From a checkpoint of a small transformer trained on Wikipedia: MLP 1024 squared ReLU, 27.3M parameters.
Each number is 128 + 32 x the weight over its row's rms, rounded and kept within 0 to 255. Layers, rows and columns count from 0. Numbers have three digits each. The size before them is the row's rms in percent of the matrix's.

# layer 2 MLP up, 1024x256, rms 0.0611, rows 368-417, columns 192-255
104:127144125076122084181112155087064090144175159154117173145143125133119161157119124166152122089165152157120072154128193170086141160157096073104116173147158143109124129126110179091103147053135126
102:127136166144091089116123138118179093116165085132123148143087154170157126110128114209174121130085139149130101099134090144132145117093138107098124218163123149100150132115058119133092072114167129
112:161156126146088121152104155141073163152102136114135102116133110146111072131106162194149129125155088130177128168124169186149067123093111156081160145149146090105141138057115125122076098170099079
100:093158113193101110135089168162151128123168105095105123115186165148140165092137173140107072142111111143077122142124108114118156112179120170122113169099142123135124126162117095066113077070050125
116:159123139094132105140131195101154090138121136207114161135140112143117119123186156155088139139130108084126077075118115110099133160156173156105128092107143186175080168130142104113120131134145173
110:154040079128097116065096123103152167129131121176141112173126089140133156068118097085079088094104200115088131089169117152187135133141108076069117151116175138094166138131098165142110138109046148
103:102144164090090118126114121121101205092111173151104125112130131094131123103158075122086050083139145122160136116146128115115129120141188130141122145104150130095102062149162185124107166121083092
098:150129138034133099113081168126126133077109169160127122148171123179101146167090111166065121118072105144125114105124134180113139124156117135120132166119157190128178116099124113110123111060086079
098:157133163120104151126115110124143110096093137123133156160109099068122158097194136121144115174098118114129155129129105089103130148097179060135114124107080095086099095152136141168079148073152112
087:129060142137171154065081159108075060126151099127224147068184124103160148134121110135108088158136164147083099092099117150157124157139122108095102171093124104120187081124127172107101165152153104
092:148061113117154075107140125105153148068128077129147069145105139132050086167165150132158128146077162158094073141155086096049160185123130125089131121085163102148139108143108101065075081121160120
105:129136132147155166145129168098158165124147175109105126097099157123171096136058164101128150125073126148056126069124172172152121167158105078171154110076075148131107136162135113092161088093061139
094:097136142131109116113140102038146145108150198131138137143094114132198167052158161093098058151143162124138113137055122116132172141129120121138142155113142166112130085119123153173142130037119124
109:126124096146086108122130175142116118099109123147151171121178155114144131152164151083139190133090067098169158111102163080131054168159123178149168102142119108084087131127154094107129099114094168
105:159153127132130159109115135167123126087067122091167161117133074119123170144077136093162133095095114103140103128087093162173133149109098171131163171127113126062158117100137138084109093126105082
084:106145139127157115091108131127119122111121111147156051195062181085115160115143130114116124149137154160138097148126119086161108161143102106170162114127132129138157098150122192165070129099078153
087:174108107123183108131138143106044104153156154148146138077168108155139166133117085146139110122158132143161096108080168102111148172177154079160130185130141130086129150102123141149092103073098169
091:148125138095096105162121180169136208126103135073134210138207149122094154147143160170072127099131154123187096111121129171156101134052107139147155133157163128141178151093127140113136142175105145
096:152109169081129065145118154142106101144138113122161127057137051073149116146128061107107134115131107168119139085101124135125112155097113119146116094147112141097190151100128158071092128131087115
090:124072151107161099073108122144170129071090125111147165164129145091090160146143108143138161075123163115129051101154130131175138138126160120152080149139118138138103151172102116145026126141137134
104:154128105122138146180135174106125067072098148142219123099084126092142150150125099125134101052106143132146135136145197122102139115115090146123123133111137122109158145105165160152102188174136152
096:106149128173161096083057131070145114091122116149137088192131137093175114103131130119089138126133126125134090160105134069153111142159134109131117121121122137148122148107083122152031155105105104
092:129206187113046104118113125114124153111142098107094105097122148119132061103109139154099123113164110096111147119162139110107060180161190087120182178179064175119144119123166131085119081133171110
101:169121151175135119074082085155136112092134147112153133176092149094155110170062107149082100127105070133088103104131133055146139108127097120103123135091120148084137167121173144064110147089068105
105:102176096160146127088122100159161185150111136110102125084090127047185157118143116100171086096148081133115115049108189126119052120117114086155121079084100076137158190139101100075139196128113086
117:160146163130108082133060168143132130123101136149169176115101129124079187160090126141149140079160139137123098168203122165139144128148193046120133182066188172171104112162138129151078158182150067
090:123121140121180171116115200159100087098121143136150109154174138113151124103112093166105096163142118106160100148143142099127101162125123135141100185056099110142107135113071142139165109106104147
091:191110154125130110126151152131146155109148132115125122095139120089166173164096073155202082121098159085166102084109164219072106159132149094148084182168111107047160136125127103084140160159146131
102:162129151053156151108055161134086119130142128129141214129205143131178082122131030149125100103110107205131087121085138103131121126116120121083072138150179125104157020142144139120149129148117094
100:160044100118124087149128094089107162082107097139136146090154133134134141117141124118124098077111136176225147099111189161084089141159092071141133131150109083157124149094112172062077116114101113
094:122105109151125095137066162169143129156214117163115104201149108101161085081140151056098119087140116153133116133140120142169128136162178148059118121102124122152188150080155116121054068131164077
098:147125114132116145073139140117107155120063102103169112181156137054129154116079141054152080171068128140132071126166153134102105121102123121152132135098105100149089108154088097091112096117055111
101:117123130100114107127099156149082084126157129128133149155162069135153105123144077123157132067129100065139126087131179131121113104142089105158106149149087121111137125148150138158052150138196068
097:102141082069129180148117157062132117100115159092121107112101110062164123111144142171085074143112101108107140094144133108135100135130119088148148169079140086150130074137124191118126151059069178
092:166131145145082155120143133061118095107193105144119147141126163081210092095149126165125095136182183185146094110145145163117185157128093086097095172118160168109129081152159144101122159117091094
107:159145155147099096134135179071111116109071157148120120152134128161122128171206121127191096138082169132104143085102175084166115116139114090112140095146164089089102139105172156122160171147057141
107:114147122145146111180125156205081096134199178149151095086151115118079069136190145097096123156135088148146088095149107140115135124151145162144097127128090119142084187180135079132186152104130093
100:160120173129157163115107098142145074092132112108099111168146092157090143172167202148160114188156140128114154139138111102159157083116126145145080071143097109182101104168121151165173158097157134
129:152115154136107140130130158135119154120161140105098169095125121110211096079098093153121070045129128088123100108128173174134149203184141165129089124106103130096133123111028058125135115094133123
108:203128188112169123035152162159158152089172141126093128123070134143160117168121131088104107163134176143120110161156143043071126172149135124108127106137122090065163140121145147105080079096059122
102:073085146182112132063146116149130080085174104189074104137134166086133100110205174105148134158153107144109155109152110122124152140150158147175141169118039131179160123191119104118138229130108107
108:121129082120136108104142110130163108029118101129130082136083199152118085124184120102122152134180114110146126097050095086147114138091187108113136149127147134160203136122114171097101180148143165
087:103158143101145126161084182165067138150089123137115118111080127127072095102110106126133102138121109192193113216164123112108145176124064162154088100127096098109132101061126164142085129129101118
097:201155171095101154115080107114135107114162107101180094115162140147094149062194098149093111121076117160119133140138147098054180126060123067125056176137098069107137115127079173125181117119107113
107:164105105092126149165134100167140144134094078127153106166094199183143130104076190130165089134125156123127055146139111160153098086138076173067138114109112174146100128185083178144159103086133150
102:137147093077126103082109115141111094158137095110101131131134111142120164152124157103137064113165154147141078159147127014135140144122138094109150149087079098116147101152153154128131159103144123
097:123130117094094138163125157148176087111102163108131121170115110187093185045104111149091076060147118111115099186171128086153142143198088119094169136088160181151121125119117182148111125104076124
111:144142111103174065145108132190177119114126119157135104107121118068094177148146097120176082108148127055103070133062120183113140142178074106077101153075145105137074146153105111102121214143138118
099:158122181178112153167082113123126101135145133154134121149099163100128138108104153087126084113108105121126089119146101140192102135149131124094089106137060065070076146083103135162101116076145151
100:095111099187200115175094183128103136137155158124072182149161112123131185121131068137121115126197121199164113113115124171107116152115122114087106116066178144185125147093129116118123120118164089
# layer 2 MLP down (transposed), 1024x256, rms 0.0611, rows 368-417, columns 192-255
105:089097159186113174085157112180119153115043085143088106138140102093148117127117151179159127111135134081156190144141097123144121138126152113121116116109066121101158112121088072151167068176055097
099:113110144093173154106137108128142190139118144090135116154157133104090182179161150085073152142193098118143172175142138113115125103132127169122175048094117127173112152147164134119162193138078126
109:113057098123129105083107137223155121117156121179119185157177155062143132148170069058081117082104153149097156116119095137116134147121165117155077149134081162116113186177132155113170178104117125
098:168098184078140178127096062085096120100103125133131126146055102105115126132141100112125174079118127149158110138097131125186115154101119111107156069175131163135094097121153150143134128197148112
109:078094120147148158148142116154132162106132122132149108125114145088157128137101091068167074091137116166128170168171074112130122106119138122123132212126175105073134143148142145141128144130112142
103:110129159126114141143176144143116072180143135095111115098099145098138087175136166102157153178163084135170137152050095089106139107128089188171178145145086144155114080136130095132144118143162088
099:166110109170151135134116128138111048168163086124184135139121146152136128133087204105163185173094116109087118110137142126106118152123082093120114167156124143145165158091081076137141140138188151
098:137156130163169149144153121163125112201115104103106131101120093090186157114170124079142095082157152140151110132150125064152113134156154124156116105115121099140124093147147183125110150162164093
099:101121101125125106109169124111127149112163102135146106100176149190144100147081167139111150083148106102129069123116164112112134077173083201133136140131178203153171116135088131090146110133102131
094:159142137115083092191188092144147190126086137126096094178086151125112060144083142154121088094132113117182141125130167128101106150054101114122146100167128154149115154167117114218145111151145097
097:121170102135126218173154108138121156146132164125106158122142103112152134125054161114107128118180080094162123119108142156140103090152124127134120140138099147142147180113123059177212137114136152
103:145143136043117143110166034113114116119108083117153091134151164078104138128146097171132117141161102120173143202132133050150139090143147150101130125168150126136138099119099189182091141131241159
096:148090097107118154143162159195115087134093050086110149094143132130030108179101104112141168093124096133148150142150125140136069108129160129124115090126127080131140159105100145118129106222116161
105:113083141138155184109112115107120123148153137122151097106150141100108143132139113177157104117189133166037091160151157168123203049081157111108067149122113149176162128159129178083139136100138083
102:094130179095112094148130103101141116159180151161126157160158158130114079127151116174136163128140138165132128109122145090076132086130149063116043114134130091214110154135144128175080150124149165
094:166114131130129149120154100124137164153153073122162202088190133150127073144153139119128085109112154097121160104136144147108135098112133212059120146118121139134068140127107076116172127100151105
096:068108163127143150077192147151098158072105103156121115142149121142102112171152135110167165114099118120117187170161092159135171088099109200116142082169118091133149155114114191131137160134137089
094:099132134142149135123086046078132094091140163129162055156105142097134095105100123099190097135150126179079158171128137117108178102165115113100117138112098132116081146186145134214093088075132088
097:148124112132085174113115098131158094116106120092175109152140196156114128111172141149156148150116102087160117153153108168088146132157156131055138139129145105182133131151155079144172134116167108
093:158148098146104140161150132103137161172168090131146090132129088165179122125129154144098098149093116145164184121136114126100126135153142117113158099108165115115117134099161156098229133092113138
101:110086120088106192058152114171154181139186114109073098177154118158111118124115109123157158165176154086161126107097067135138139109129153120141109154115147148187132129131094088069172071072090128
098:188120108063088177121193126156127181160132129135112179097095115138091127126143168126146125136079126178109155139120108152114198092107154136116143154149144095113124120148103153111224106168166137
096:161068093143179154128135152117110163144115175137119145105144126135077130146118138139111143118100141120143099126091077126139171097119094146133030012097133054148144124140130129136131174077144193
101:067174097143071109136147134092159136115124110124176093107139073162105148149154128108165104141175227131179096131129142167139130162100186163149158115095113097195142141136158149096131118157152148
101:150103161083106121141156147069100132112176128138125123145143132153088118110118123123099158145112128083111164142144071145152147134132127186139149182154157184099137089094154143131135062176123151
106:106087118171166141133143086103113148151128122136103098184173126145138094117164157114143107164088106121154159093061112085163128099136102207134129080179075128121145122084132114104153092112082166
099:169172132130066075175141086125135152138123088103102134148125113158108153167141155137126138115140148160068106139135107104177155119118155088072157136178135138121114133178153096137110161159168109
097:087104104186117174105154162138126111166093135119142136131097175172125123127123175090104197168148081138100143186162154076175136099109128155097187095061126162246082120112113127176103054100131152
103:138132116162103076158179079129129143112124082116117053144128080135123101156139232116089109088148095117153137150121143146114137147124163155122173093164135110180113193093111142145115174128202156
101:129177128153101150167082165188075100106171115140137107153103144112110108113131154112113113183137085083126104112142087114102137091149137155129099090103115150109182126141115107152183103186115148
098:139104114122133157154134105133110113083058123139140192048132134163067146185111141188156102172116150132116089144120128122089185121128126142173112133155184144104085124131108179107180177153099169
104:150155140147137101181136095173121106148170134134112147109113121182097137123135158190094213128149170085103169123097086108170154132152059132120139124133138202107233133097137151124146099126211124
103:135133134101133120118185179158140129137104129148135086161093128121126154122160168153112116163196176167126103188132107194125171147164136160112114090120169127150144103123102130139206123109046164
100:138119149154142117107170087188136117159138094190138157177155159159090116162116153116128179122138145127156145165131083145112132114086143154122151122192102188120124112084138113150129101175196107
096:111132172137167102124138124145121143124095132116126104125172103157071119137110165135102151133063089129123179195119116132104092106111153188168149092136139102136160153107096107177140064190195178
101:067108072127148136097147120139146178148176095149141096100123152105177134098049120121106124153184109107110130139147063136087102130120154150137103201150096148153149101134109063143061103080143100
104:156112125156125197101177135088157134102062087125117175173108131163188163137086096151148139068092167150125133118126140102145120072091125141139122162122171108085179131136134151071067138102130143
093:091114116147104083119168131093140159140093152125161113080106155103142130072116068104115149075083109089124085134117135151093106107129098102109213196131161162075138179106119077100067122153103139
120:158152110172119228171172184085129154118110062158122071142113113132122090128121148061108103123164125114073153107087146119152149098117105091131173102065108100173143124118119114158137153104108131
107:097162133167105196124146077121115130087122153117134123166116116149094125092089097171121111130212122137105145124144133125089121121136147106125067132137089112160048187143067145145129170111172150
099:168147121103144096132183133100147185167052133102155132084129105150117128113094097119101140091101148092128086128034139123153100099125117099084129050156175128062123123084119126162086088106136166
102:161157184185121127145139157131155181208122124128149169111171089086171109142122120177077097113098123144189152123214168097122115080143141157121124125145150114113147132124131062169122102126118081
097:127108137137095105129141058116175093119119104138111113167120133085189099152148152107098123131078165117129158036133132153136066089137121141118177145122137150144147141177145113245175181122088153
100:100151098119125119067158138098145156173138136121095166147111163139148097187052138095174123135189162084140128146112126136185107112133113180082184100103078164161114149153121114080100069091155114
099:068133136155156107081202177100116103124157165114118147088183079093084141157193081120122171112138123136139199164104145095104123117067159108155143104167147095112155102075157097120125140195097093
103:202133179124136140138180151132161153138127130148122119158117133134074129111145131153145162138118131142168157145126105213170093117122034135100103132189172135131138201118081115111129120162162149
099:112113158116155109076139080110122170147152069130106139132119103063116102186095177108138140177105151147093133123119117161125100069113152145153067168175065124079167140165136134121156129164153118
106:132112132169088182094137149049095196105158120124150135161103128143155084128149150094144119141079123166165172117178119092163149127097208156173149109136106146123151142051133161135136036120088080
098:109115096103114126082195138121161144116095150119124146136190093180119132169153120144097177080162141154109150166113195136073137117060162140123207162129196157200146108163154151093140095166082092
102:157138142114056155059179138140121113107116103172150084143099151126117145128113128097133172119053085085116123148138139102176138136160140146138146134195083118094142102116089136155141131184105116